config.toml
head_dim = 128
vocab_size = 16384
positions = "none"
Each number is 50 + 12 x the weight over its row's rms, rounded and kept within 0 to 99. Layers, rows and columns count from 0. The size before them is the row's rms in percent of the matrix's.

# layer 6 MLP down, 512x2048, rms 0.119, rows 290-315, columns 896-1023
099:47 59 56 43 67 45 65 59 42 62 31 50 62 44 65 46 49 51 42 46 63 40 48 64 50 48 57 45 00 50 73 61 25 48 58 71 47 44 23 38 45 74 36 75 55 36 53 42 63 42 64 40 48 42 27 71 65 48 33 37 64 57 45 48 67 52 63 43 61 43 44 31 55 51 62 40 43 55 55 58 36 71 55 39 55 45 56 37 45 27 58 62 62 42 58 36 60 61 55 49 53 52 66 49 64 51 42 24 55 43 66 58 48 47 39 55 39 62 38 35 33 66 45 49 48 50 52 65
100:76 49 56 37 77 38 44 46 42 65 44 60 63 40 44 45 59 42 33 39 48 66 58 49 23 67 74 41 50 39 69 47 57 54 56 55 62 64 32 44 48 62 40 59 42 48 65 31 21 53 45 73 49 64 49 76 52 57 50 64 59 44 37 46 61 73 48 41 77 46 61 65 65 25 51 54 53 39 38 49 35 54 51 63 39 24 58 55 59 68 38 45 33 52 41 36 54 67 51 33 55 69 44 37 66 59 34 60 38 45 69 63 52 65 50 28 60 58 66 44 45 45 32 46 63 68 48 60
099:45 73 42 56 63 34 53 75 61 48 55 39 43 65 46 36 41 42 36 45 59 39 61 47 56 46 49 61 66 24 51 73 37 29 43 47 45 63 56 59 39 28 41 41 57 28 38 55 45 31 25 53 16 53 50 40 41 38 45 34 37 49 33 54 43 41 65 38 36 60 63 46 63 45 57 59 74 27 45 33 52 50 39 76 41 44 53 60 49 46 71 27 39 46 46 46 56 39 33 73 56 36 27 40 49 35 44 56 55 47 52 48 57 58 32 37 63 53 51 58 64 45 27 45 47 64 61 53
101:56 35 32 49 48 51 52 51 46 71 42 57 44 63 38 47 35 32 57 47 41 27 47 40 37 38 49 58 24 47 58 45 40 35 61 24 69 42 55 51 47 54 22 58 44 76 48 32 41 44 30 55 52 44 65 26 66 30 55 45 37 43 63 37 56 57 51 42 49 50 26 64 38 38 49 48 67 36 40 84 47 50 69 33 62 69 38 59 35 54 54 57 66 44 52 56 45 73 55 52 43 46 65 61 56 45 65 65 32 63 46 59 51 59 64 63 49 44 45 54 54 45 53 46 31 64 42 42
096:65 59 59 53 56 48 29 55 44 51 72 49 54 51 57 43 36 61 54 44 18 32 51 64 65 55 49 62 55 48 68 62 52 47 21 35 47 47 50 44 56 60 40 55 57 50 48 29 72 68 39 54 52 55 59 53 48 68 56 48 41 44 50 71 72 39 62 61 50 59 65 55 71 35 46 53 38 80 57 44 47 66 28 56 35 57 40 55 54 24 33 36 61 33 38 61 64 52 59 55 56 56 42 50 53 51 45 23 61 36 58 42 33 58 48 40 31 39 36 55 35 36 33 55 37 58 33 76
101:57 66 47 47 49 46 62 47 55 40 47 67 33 64 38 50 54 44 53 53 55 71 47 49 38 66 48 57 66 60 54 45 39 43 57 48 45 64 63 55 77 46 56 57 51 39 43 52 46 54 54 38 66 36 46 59 25 44 67 26 57 43 71 34 37 52 62 59 54 67 62 64 54 69 50 47 37 30 60 51 27 57 55 48 48 68 39 53 71 55 34 29 55 56 46 67 35 78 62 46 56 24 50 34 32 41 74 37 54 57 55 56 33 53 42 28 46 59 48 63 64 59 59 44 64 56 29 55
099:44 65 66 62 71 62 44 37 34 62 48 42 51 42 54 54 53 63 35 53 43 42 28 40 45 46 53 64 65 47 92 57 42 50 39 50 35 57 43 62 62 61 83 49 44 49 53 55 48 51 51 30 45 37 47 55 46 40 54 66 44 48 30 34 39 14 53 49 47 41 42 48 56 46 68 42 54 37 46 41 35 50 52 26 49 50 63 57 57 60 49 34 47 41 39 66 54 40 25 29 56 64 51 60 59 61 47 46 58 53 22 45 58 44 44 33 56 59 32 24 28 57 42 66 58 52 37 67
100:48 46 37 21 71 28 45 37 58 68 54 60 88 40 38 47 53 58 53 73 35 68 53 42 40 47 60 38 45 31 34 44 51 51 45 54 26 26 41 31 48 45 47 39 46 66 16 34 44 61 44 35 39 49 37 39 40 50 42 68 62 49 54 56 55 56 50 33 31 57 47 53 51 69 41 44 59 31 80 46 58 53 49 58 44 44 61 60 52 53 45 39 53 55 40 36 47 51 26 45 42 38 37 52 41 29 60 51 52 44 55 39 58 43 59 39 71 68 45 55 32 53 43 41 42 45 33 55
099:46 56 58 29 49 26 59 50 30 60 33 51 55 43 34 50 51 71 47 53 45 09 55 45 46 44 52 46 65 75 41 31 54 57 50 48 60 77 66 46 57 50 54 42 45 43 65 38 63 51 46 59 52 71 23 48 42 47 52 53 49 61 39 48 56 47 38 48 55 41 36 56 42 65 78 64 38 41 36 55 64 33 37 65 44 79 50 43 57 40 38 43 45 69 41 41 51 45 38 57 46 45 59 59 71 60 45 39 61 54 38 43 44 64 45 40 54 57 51 49 47 39 46 99 67 41 41 49
101:46 48 47 27 55 50 29 41 41 64 52 53 41 36 53 48 64 57 73 62 49 34 53 33 53 60 59 50 46 63 39 48 57 44 39 45 58 72 53 58 34 26 54 65 47 77 56 66 58 53 37 57 55 33 49 41 47 60 47 64 53 31 46 47 53 47 47 57 60 44 59 61 53 61 58 49 80 55 39 32 49 58 67 81 33 49 35 36 42 44 56 59 46 65 39 39 72 44 32 37 54 52 50 52 45 45 53 49 47 74 50 43 63 50 54 70 66 43 59 39 37 42 59 50 48 68 30 65
100:42 49 60 26 59 40 55 49 25 66 52 31 39 43 31 40 42 41 56 72 30 53 41 50 44 50 62 37 58 60 52 44 71 63 52 63 29 60 25 46 21 65 41 39 65 39 37 37 68 48 34 54 72 40 44 31 52 56 43 28 50 33 43 46 55 73 51 57 63 53 43 52 27 37 35 51 74 49 51 45 47 36 57 49 38 35 50 56 51 44 60 48 77 35 51 60 55 58 50 59 48 56 61 29 42 53 65 59 65 39 52 46 53 69 39 61 44 34 42 36 39 63 47 43 57 29 64 62
100:48 60 54 61 53 50 43 55 55 48 60 46 61 40 62 59 67 30 48 41 45 64 60 52 61 40 59 46 44 58 63 31 39 79 36 44 59 12 57 39 57 47 57 59 58 59 40 52 66 42 46 54 54 61 48 51 72 54 33 63 46 52 52 66 37 47 75 69 37 52 50 52 58 47 58 61 49 60 50 57 57 55 42 50 44 54 62 73 40 33 43 46 56 51 49 59 38 44 58 65 69 36 39 58 35 35 62 45 42 59 50 68 56 57 27 52 67 62 29 51 46 46 81 77 53 38 49 54
099:54 48 47 54 35 42 61 54 54 41 67 56 50 59 42 50 58 56 70 43 46 51 75 49 55 48 40 64 45 60 36 40 44 44 46 40 67 48 66 57 40 61 31 47 48 61 57 40 52 61 42 57 66 44 78 63 50 47 65 38 50 33 54 39 36 37 55 51 55 66 46 57 50 47 55 38 65 34 59 55 74 52 41 85 43 48 34 51 40 49 56 61 50 47 43 50 67 40 60 32 51 39 99 44 65 39 39 45 21 66 32 57 52 64 52 41 54 54 60 58 41 49 38 32 51 52 51 51
099:65 67 62 35 44 29 51 37 52 57 52 53 56 54 43 21 35 38 65 51 59 70 37 43 55 36 54 47 44 66 48 52 65 46 69 64 38 45 42 44 72 45 55 81 36 52 73 38 55 43 62 55 57 65 45 59 47 32 46 58 37 39 28 37 35 65 60 44 54 71 52 46 47 43 54 50 52 38 69 43 53 37 64 49 49 69 47 35 28 55 44 54 54 44 79 66 38 66 50 55 33 54 61 72 46 37 52 36 50 36 47 45 65 71 61 42 56 53 58 58 65 45 58 58 51 60 46 51
100:43 67 50 43 49 49 52 33 63 48 46 41 47 48 41 33 54 51 57 37 91 73 50 60 41 62 36 49 39 51 43 49 52 49 26 54 50 42 44 54 49 51 68 34 40 55 69 62 55 55 58 45 53 27 28 67 61 27 45 28 34 56 39 46 83 46 57 57 58 56 40 47 57 38 55 24 68 39 51 49 66 37 49 53 47 55 61 67 35 45 49 50 48 63 46 35 49 59 47 66 64 46 48 42 56 24 66 52 46 30 61 48 62 32 51 52 66 38 44 70 40 42 59 55 56 57 44 60
100:58 40 58 43 44 40 59 55 54 65 40 59 40 64 66 58 23 25 56 30 38 54 45 47 55 48 57 43 65 47 66 38 52 32 51 61 55 43 49 39 55 59 38 50 23 33 54 34 39 48 31 51 35 33 50 53 62 46 48 42 45 73 68 43 43 62 58 63 41 55 51 46 52 57 74 41 62 55 36 41 48 47 50 52 26 62 56 69 60 56 47 56 52 52 37 43 51 37 55 31 62 31 61 60 44 59 40 40 47 39 29 56 61 43 68 57 46 41 40 52 57 45 74 27 51 62 29 68
101:64 33 63 67 41 71 68 65 40 42 66 52 58 60 66 30 66 55 51 51 48 28 49 56 59 44 58 47 50 50 59 31 66 47 36 37 56 50 64 40 45 53 56 59 67 59 22 59 73 50 45 58 39 62 68 55 49 44 47 65 55 58 60 50 33 53 42 43 56 60 72 48 54 49 57 66 50 53 61 66 36 37 44 51 56 69 57 57 43 48 65 55 50 48 53 45 57 53 43 59 45 65 41 39 63 58 55 56 39 56 72 71 44 43 54 41 61 51 47 68 70 46 46 32 48 49 42 52
101:45 37 71 45 57 44 75 54 55 57 34 32 40 62 69 49 43 55 46 47 59 62 59 64 47 74 30 59 37 46 62 32 37 56 42 39 56 47 54 42 33 29 37 59 50 62 42 67 72 39 65 58 61 40 44 51 58 46 35 57 74 60 59 35 62 34 41 54 33 40 37 74 56 42 57 60 45 63 48 55 56 41 65 55 55 70 51 65 62 36 41 43 53 51 47 57 59 54 54 56 51 73 58 64 69 56 68 63 43 36 35 57 58 47 67 59 81 46 38 40 68 39 41 44 64 61 66 50
099:48 51 34 44 34 54 43 53 45 57 52 41 40 60 46 57 43 63 40 53 58 48 43 54 65 58 50 70 88 59 40 61 48 43 45 51 43 56 50 43 56 60 37 33 45 56 51 45 48 47 47 30 75 47 47 48 48 47 34 58 86 59 44 59 63 24 61 53 53 78 44 69 69 55 62 57 13 71 52 64 50 66 54 77 26 35 46 28 21 35 52 34 40 40 32 40 48 50 43 38 39 54 46 40 51 56 52 55 32 63 67 55 44 41 44 51 39 46 61 28 49 33 41 54 53 54 52 43
101:49 59 54 44 57 50 37 46 52 41 43 31 36 60 77 45 32 64 42 71 41 57 20 43 51 46 45 61 52 61 51 27 66 56 42 51 56 52 62 45 56 50 36 29 45 37 50 49 60 62 68 60 69 57 50 37 37 44 46 49 42 66 65 33 44 53 56 33 46 35 50 47 32 44 60 35 58 57 39 58 50 47 50 37 46 50 29 47 30 87 57 48 58 75 42 46 50 43 61 45 69 52 47 68 40 63 60 43 43 46 45 62 58 55 37 62 40 65 57 22 30 52 62 31 56 31 44 47
101:60 36 53 44 47 50 56 59 62 61 59 48 46 47 59 56 40 78 39 43 44 40 57 63 28 67 54 47 46 50 48 45 23 42 35 56 42 38 50 56 30 53 50 57 50 73 44 55 41 42 63 52 66 48 50 31 41 62 47 68 58 40 49 52 55 41 29 37 52 45 44 45 59 17 49 71 58 50 60 35 52 52 47 48 56 50 50 60 54 47 39 45 57 70 42 61 16 45 48 47 63 65 44 55 28 42 48 40 54 50 24 39 43 59 28 47 63 62 59 90 31 38 49 33 64 61 52 45
100:37 29 53 43 32 33 80 39 56 35 29 17 50 58 48 52 70 56 29 75 39 60 42 52 25 64 33 52 21 81 56 39 72 50 32 38 35 50 47 39 30 72 31 35 61 46 38 57 32 73 44 48 53 47 58 62 50 45 42 44 45 67 50 48 39 63 24 43 39 55 22 84 38 40 50 37 59 41 40 66 62 55 26 56 42 37 55 63 51 39 59 39 54 45 63 65 43 60 57 60 51 54 65 62 33 75 39 35 65 26 40 51 44 59 66 32 58 75 43 37 25 71 65 47 50 46 58 65
097:58 60 43 39 57 75 61 43 64 59 55 39 64 69 19 63 51 44 64 61 21 32 43 54 55 64 39 50 34 54 58 28 45 34 66 70 62 36 54 40 50 35 33 65 49 42 42 61 77 47 54 52 64 55 55 54 39 51 56 52 41 42 31 59 76 52 52 39 75 49 25 38 47 49 54 74 60 59 36 38 53 35 62 64 35 57 53 65 47 58 56 46 52 45 60 39 73 57 55 43 58 30 45 55 51 48 52 33 47 67 62 50 55 61 47 46 40 48 53 50 57 44 21 60 39 59 38 49
099:45 44 57 37 65 60 74 43 52 53 76 42 55 37 56 31 61 31 33 41 50 32 38 69 62 78 57 53 32 19 77 59 70 60 53 61 37 43 58 60 58 33 57 51 38 56 38 47 41 36 48 60 51 49 36 56 49 68 54 58 48 47 50 55 54 66 43 45 63 50 56 45 56 50 51 44 57 48 47 20 63 58 57 61 50 77 56 74 45 54 45 43 48 40 48 44 53 80 56 53 46 61 50 31 54 39 67 30 75 56 35 64 24 42 51 55 33 61 58 59 77 55 39 92 41 50 52 42
101:47 51 46 28 37 62 64 60 89 47 36 48 23 55 47 37 44 37 47 51 35 88 44 59 27 72 48 39 28 46 63 52 57 67 49 65 52 25 45 46 49 46 59 45 50 45 61 49 51 30 44 45 65 61 46 63 35 35 50 43 47 55 52 54 56 64 46 39 64 62 47 52 60 32 57 45 49 34 59 34 45 55 38 51 44 53 21 38 55 48 42 35 48 47 57 90 49 49 22 37 54 69 30 50 61 59 38 46 43 63 25 46 55 30 44 56 44 53 42 56 40 56 68 56 30 36 56 33
100:59 32 43 39 42 43 62 49 63 33 37 38 54 64 28 51 55 55 56 48 54 47 63 53 51 67 60 51 45 58 61 48 62 12 58 42 63 65 43 52 61 60 59 61 44 43 28 31 49 62 50 40 32 43 70 33 40 32 53 56 64 61 50 43 47 58 49 52 35 58 53 20 87 40 67 37 53 38 60 60 45 72 53 72 53 48 46 34 48 47 64 49 47 44 43 50 38 64 57 47 50 70 53 65 42 59 45 22 49 46 46 41 67 40 48 58 36 60 47 44 51 40 48 66 74 52 43 50